config = dict(
    d_model=64,
    head_dim=32,
    d_mlp=320,
    norm='rmsnorm',
    positions='rope',
    rope_fraction=1.0,
    tie_embeddings=True,
    init_std_qkv=0.0531,
    init_std_down=0.0056,
    beta1=0.93,
    final_lr_fraction=0.03,
)
Each number is 128 + 24 x the weight over its row's rms, rounded and kept within 0 to 255. Layers, rows and columns count from 0. Numbers have three digits each. The size before them is the row's rms in percent of the matrix's.

# q: layer 6 attention query, 64x64, rms 0.172, rows 0-31, columns 0-63
# k: layer 6 attention key, 64x64, rms 0.194, rows 0-31, columns 0-63
# v: layer 6 attention value, 64x64, rms 0.265, rows 0-14, columns 0-63
# o: layer 6 attention output (transposed), 64x64, rms 0.233, rows 0-13, columns 0-63
q0 085:128130164129145180150153161132112142154103103131152100085150157143139120112137146137135095114161159097140167089108115160140142131138128125095120151165160134159165120108110150067130131131138161
k0 064:116158083105158087132127138118132109128155123095132156144099100114144119130130120105152174129084113161166141130121126070128125118112177107111133097123068139118121169107119143136110118157102103
q1 088:170132174141138157115133145139092116121143135141127123120149126139125108112143093087149113145150151091104157140135092125168105190122098154073151138165157094165118132112133147099149142123139144
k1 075:104115114173130163151133131132114153101126146134155117117165126135146118113094125172125106044137167130137135100069116142157104148127118114124125135145120085092161144128125135101146163143121107
q2 072:105172099125173129146138122094082139107142090106167128109090093138141097130137099126117171127110174120140126139122113139177085123144152119104126085094114108138141114101143126102146121152136155
k2 074:140093119134166105113111107102138128120132163151106111116165102134112137113108132134172137148116099107159118138130133088092142139122160127095109105148138193113130151092112133187103124174113093
q3 078:087141149126117131155127168119110154119128155127148118121194151147122121137155114141098129077145170078096163119147125132184129144123092097121122118158099136132155137125113144130162102114104097
k3 081:130136081106161145129147159150111127140133112123164150100126070118142090130071124137147153173076136126158164102108109127145105148115166147115133089122100127131158135102158106127124149143146135
q4 081:084106083112157151101098098139116137132164144115111153165123129117123114141122106115146133140095133155165109138118163098117146187165144160165119145095149106099099146170134129145106131115104102
k4 086:093113099095123147132163153105133113109097074132109134133068121132156130162113118061130141167090097127168138152136126143111125117141132145176137140117106110146131115159144112122136144092139152
q5 091:113131075123156104168123095086124106132157137122124140153101117133128135140127117175128157085124128169099064143134144130140108087127151132165134111066123147095152124141104128146122140128104125
k5 080:120166150128113120119121118139108118118115105150114138128115140138153150115146091100157159166155127106144110203127180056105119136157143101125145141131133142161117145142151155141101093125093135
q6 091:167127123154109118099131127134117129140100132094129158103096179112143119111147168166066126164132143129129145152134100145127159091107096134136146115131146141129152133152154097137142115127184184
k6 088:192127151146156160146128162124140134122174137145146124104153161184101132128139144165143164095142149133083137136127110116128120134091092137075143102149124124138148115086130090133124109133152124
q7 106:120146163089135165121137137122098129113105134108112127118145106108106096151152087110137098145132090102149155135129130139164152163162135130097110175172161090183120155126167140099139137131127145
k7 094:157123119127132126160092127087086121136149166117122159128122105138098066116091089171084110093127118171127132105117153124096130134121131156106129097106142136103122150123110144151142093144127083
q8 083:138171120106105141100109157164148104150138106130141164167096098079145130139136156146112142189107143154142145170137119142137106087125113141170121145086155091140110123126095134139120104114117123
k8 091:125140148166113120162125133153134127104124147107158143114149113103109147113123113123150112122116148151120126124063109093121064171110109097097084127171122130168146127112124147101113148180114108
q9 111:117147181109095164130142109103119140133094156159126081107140127113114115133128128120118113139124144090110165126150121165133170072149100108099126164156175166104100132095138109111144123124146141
k9 101:156116157136104154109128130143119173105178132132161139133133149159113144099117134187152122071126145061100157124109146152126158155109129100121129103151140155134151091117116143121119126154151145
q10 098:129118101127124145154128170082116141114136135193130180155118185104132125114126117112138155120116127126162123140146141065070128142129156125120122100132129096102144114150155143128135144110087116
k10 111:151100096129112117180108159118156116129167131164088181157090117094146118132135148118142148120131105127140117135164117135137123101123140120150153123122081128099123117155167156153139165125186144
q11 112:121116135118135142091128070145164169111136192135097165134141124136106148098115173092128125114153131130143132130082134124131188110142130107157121112114141149109120158139089110149107104109110155
k11 100:117150170177131116116137094128164122124170106128113138129145126138120142192163121106093113136116106103132149106089079165153110131137121059148118156122151146122131119127113087108122129134154121
q12 096:121139187136145139122155107155122157089104165106132132124140166124105128107113141117176100130127140122113146133117125172107158168132098118127107121191136152156141151111125154100186145149116113
k12 095:096109061138109128162120111128172108123149117117119126146139124135141158166121117074114116091160132137194100113097148140158122114116142101144121128107082140134120089168127136120151133106148124
q13 101:136147125128161133064146118142138126146135146151117147155145090100115129164125145105172111129148139104130167103139157119089149130170140155192099154117118150144109145143119116149096145110085154
k13 100:097119119114138170132078137103116138136110129123092084124143124100136062153113152098120100153089153128140157160125131130122145121117146148154094137093112114143149136164127126153146106072168118
q14 106:134148159157152101162149122152118112098087122154120102117152093076150109093106109153140125130125149113101130128122110196146142119181098156128102126150097149124145131130122111094161136144117097
k14 099:162139065143139138121168149151084107139138103135115109158101093132142116117133106136132120126138113132109167158166150106141159096132154155160153163100075096121105115114162135162134117101132122
q15 101:111116062099089123111139117129177151132138141159109124104131112132132110155145130099120117127117172106160089127129157052123118160131180144106124136108123104113115126147106137155108117096114116
k15 143:108121045115131099133121106139138107162128111148081128151118118140149108131141101102134098103121118132132124140123161119165127103132171153128103151119081120129106132184174155140153140131166128
q16 093:143118117099131159167187128117162144096092123168146109112088131116113093134110131154145122141096145172096094099128122141147117156133097127088130146171121100129122078110125127108134157140140105
k16 129:139134177118130125112164113169108146130126097115158099124110168122113152124135107167141137126143135148072136106126107111119115078133096098123126081136157098137163151080074107130121139129103127
q17 121:107144168161130109122139134121136116155112131131156104099157092111136136126127179168086108080148153103116150114122130150147111099139124088094110133141160118136177082103131083124154147131155123
k17 096:074133131117137091144109107099171119123128106150081174101090125140108113139158123069150108185143108095159149117129124132161098149148156128129108120115131103161139149119138150137143107120110136
q18 099:114140142128072129169130110100107123163099146125143100132100165157124138104188146132104132115157122132095135126147096118135088078107101136109151096152129111166088138112125170155131118127135111
k18 113:103160053106126114113125116135123149163093127134093143130130102115149102148182166064129123127111117080149115138123110110136082108149144115144108146123135142119130139157142146154137104117132165
q19 102:099130103118147187160108128133151119181112152122145162140142115176128087142125147083121143137137121097072123113112134149183113141153136117134149136135109139151162077125122122113119118136160147
k19 097:122129102094175126170177144166115095124144108171113119138120127147135098125142138071120135110131122109139158115130124108121178164137121166141147088095115165109133125161104109138166107143109134
q20 101:061146136110160171151130074112112189142120129147122128141135170121137136144113091085128160115110108103106120122103121137124108159132130108134112107103147101083104142115098138128137127104084122
k20 081:133121170141170134147135118153131185066114123138140137078156115136120120118168093140140141152140141117108134117095146127129114180104095145128138120143136091147118139101131080149076110118112119
q21 091:125092134149103160151114138142149110119106126196147121092133111129097130131157085160105118153089133113143125156102086107121147087072133086129112177120109151104115113122124127111127137112119147
k21 091:132143123100122116096152073126095141146140149148144159140115101096098140105111204136144143124107082122074153151107156134152130116108137149130135127104143106124161126149145098138150098122170133
q22 111:156092121111124141088064143140088150125146141103138174144123155158143125098124080148140152098101131109103105130098140073083156149118124106147116108120146149099134124151113134137100144128147116
k22 081:165088154147102140150119161091124125101111091102135119173084118140121139122125134122156143169117111139119097079111147148144110096152130102141129125081127110177109121140140103129118123123084177
q23 099:121069134141109123156194112101177079134166125158142116164150155178138170130077101148117115121117132121129120105150113144113119094126119123139161113118143151131127128136102134155134141111138145
k23 078:128150125166107132129121171120137157140113107118137112125139097139089167094176146098125107154144111145162166155147136133119167089119154089109161114150097167123127126108079109120109116094147107
q24 112:138165135106107131089119081122156154155131123113149175074103162147139152137120185151114151128162112121118108095127107131151114129118146159174157160085142149092116138120110112126112143127141120
k24 116:135156101131115120144155137140170108129127120137149126140092158115169113171115149091123116143142076122176157117157128157129117172126142130147142118095094112166127138103110129100088121072110150
q25 094:133160106122141141136160100172129126137090140119095150172137108136126156127106112168128119153138126127109146180124163140102166135127109105139160167118166154106071111130113107125123112132176161
k25 100:093128088146120132114084153124151147125165167182119135122109105100133147116140150140084170135120122090124161139116153105121115187163160121153166115086127151130098140144149128112141129121148137
q26 099:140103139147181112128158127163126156147155135140162145112134119139130129079135139159170161185088152121120096109114143138148122097125100138106135152083140095165157136129163091105107119135126134
k26 100:077149121103139106144140125124151103132118127150107166131140101124149159156087133123104152130097170095162133137106115089115154093087166130096134142118091182113127136146136104146088131145133158
q27 110:153146105131132107124124083089090129091115124093177171105132121107162178095114148099109164144134081110155102109132138084142095126150147121134139124152134105120107143141138139145143109117088134
k27 096:083127103091121087124120121117129069108132118141142119136120142138153105085097150135161131141140174118139142157104124106115095090103134130156168176177131092157134129117111104100146109125109136
q28 112:116090135156133155106150112111132120111132089078146113143121119098126149117092155110141111146136116162099124100071138126121152119126162141134105101100117108142110118151091123128090107195122080
k28 090:150142133126130113111147118111167099139151131142119116120065117141157122090123119138131141150100094135137072151149112184109165099126116116158148110141105143145062147117139116158147160114157142
q29 101:155140212149124124150156157175140096114087137154128110127143103138144127146132131147102096145129099134105093120152118115100132155161100118128139118114143144155139152135116118152137143196111101
k29 092:108116099140157173164103114158143120160138157151131088139135111107132100165141107118135142156115132135118150147103157148103160107150119081137155162097147138114170180159123123124093136160143154
q30 103:133147168157097106121154130174155094119111155143134155129165147106135108113180161099110101135155168094132112170102142129118132145130152156155119116132152094169082147135137126140145154123100121
k30 108:108134181172121168128127163132148138107134113115115149125159160147145111146158134159108074138122119155116162113107106135112187107146119113098129131148150073123150104148109102094138156151146120
q31 106:157109128155160097163132150164146115123135106081106127139093115130128097116116155121109146116067144121171148095135122103096132102115130149123162118111085086112123111093143116174127106119148096
k31 093:117096117128138131121118131171116165119095063129140134131132122128138171107108112079161128103143090113104126102156132162135092085113138124138134092130107116104144084139147158130140151137185150
v0 129:134105129133127160121146108121139154129136122114152140091096163117151149127149142135096100153122157167147096095130130089142135130120157119112085142086143142084147129141168147135158161190126175
o0 136:117110123100117134098128127118130127138131117093122136105161177152140142112104121145113161140155172189103088145117123095154134168139172098122183160108151115160099123131155150126120143147100141
v1 119:133086131134147131160158112138159134178132119095156102098153096134135145118137152147106103110135154163156129127064152133152096134120128137105119106162104088074117094151119098135120102108140121
o1 117:115108095142135119159163095092136119143103076097157126100151110166121128134121182081138099095149125160165110153088129146160106129100162141120134111153101092133133112144152113132128106124137135
v2 104:088095140153136115124146118130137134106131113144129149112122125105111096137109119130142114101137168156133145092170126145207078150106144171146126158069161108115104141110163115130128111139124122
o2 098:128102137186150104109109135131073123125143120142119134087117155130123087133090143107102119107130186119146153122128136117164131172162123111093097116136161082156110110094104135124130128156105118
v3 102:157114132120078161158128149095175091111129148103128147136137124169131132113152108106141157183138128109105128125170108101135083116090100128112153120119133084141117138117142135141150142102097176
o3 107:106157149098106109122132135155178080131107132151103147125121107133132146123150128105174151162155147133119128110169148103125106132119100130086138150157113164132070117118143148148106078125081125
v4 110:147134155142145160151152116133132112145142148123158188132147175150166090152106136118111129093090126116103130137109124147119146126146155129124175124140160094131089090146143135133163094093166098
o4 110:136101128174108139160120113095116110123144116126141152167150121156104089173147137083127097103125150092081135152142116162109114122138136114104152129117165144124136117182091092160118111132164125
v5 093:141110134125080110153139152150135139090145176108127135149121111124105155136126135132113164077085114087126151088151152132088153094134105154109147122099141170116168144128122118162164139141112153
o5 103:160086135114106147130124166119101096094100156083136138116155109109111146138159111113130073119136107102153133145130154133104117119128142180149128167143115162118128134129151140106170144188125159
v6 109:118133143102117159146191161090127102130112136141130120140106128162182188140159131100114169099163153139150135091167138135149150143132116126141144119158113147091151101113108130109130108149138145
o6 113:126108125131127137148147134112135123106120113131113139140168171098095144102125128020144154130147109167103126170159164109117137136103130134141154109141096119101101144150129111154130149157122137
v7 112:133117103160079115103084119134130095140085117142093147125113105149131142133110184124140164096126087142116112148137127171141132159133143176151117085144142155096135156139102173110144136123123137
o7 115:094108105077137155129121126102095133107085151164131135088116151117122136146106165111141130120128088097139206129135104133137152171124131134118110138156161137100150183137126128109128117152145130
v8 098:138130127175152152140084161106112109129142118142103163152121128115116116188120152141111127162128107130136136129131099140098132120138135124112087149150170115100175093127102103090119074149149088
o8 095:109138121129168149122085139107136110117114085130118117134151112121160098136099118137106146150082136156133157134110136134143128134125064138129129162147106148107145126155093102070133145116185081
v9 101:161108125085160133134164126171148119107122096133119120129128146137147109146128100130158085125098048168140120126113147146112153120133124165073139137137121149128166106108107158122094127139152149
o9 106:140069121129160154158109114125100151107143082121128121117111099136124117116131119130118151106132099089126083158129132118120150101153145143079170155137110107112104166133138172133112150068145145
v10 113:117157113174149120118078181132121159120171143123132138139105120084140106109114162137105136091078110132120135081122110114171111108093125164123125123114118128151156164138134102144097096139114135
o10 125:133152145152137133086099153161109103165142116093118118111127118166148143127145144130051109147128118102149131131114138184167166160134099179114124136140117134140140144114130133113122120178131155
v11 109:111125149120093117116127161107068151117093139138099128092147101163128108126084141111118102105120124127124122142139113146149092132154115149159089138177155135131168151146111159143090104145180131
o11 099:173127142117124136142091126119100174148117129128110109123096191151145114133097130098148090127110094163116117109182123153134138131116126135119077138159150095088118137178114137154136112144150137
v12 110:099122110154119102119114110109111121114137122151134155132123173113149181126109114100190113129162110117166130103115131118138104117119177126126183125102136093144091123142158093128107112122093173
o12 113:091128130149086081125094132130136116158129183185120134096101112137138145135144142136129127181112151117131124129116122124133137168142115095114189079133133114138131113121149092132135114155112176
v13 097:110163119130111094135132132129113115100158125112144142152159140138117101124116108114126137159112149141179105094096141133111104114132173138120166166104119133119163116065129144103137136111086058
o13 099:105126113144151092150118144126129132128104143151138081190138096120133083133144070106111150140120138111127120109105110136100114090157134114112166149088132086140133129103121123100151107133068107
v14 113:125129123118139133110166104137124106116127129132141143165141086120146151130133133124145103143122148142097053147144145132116106158131146163140166150131170140178103100103143098164135105184087118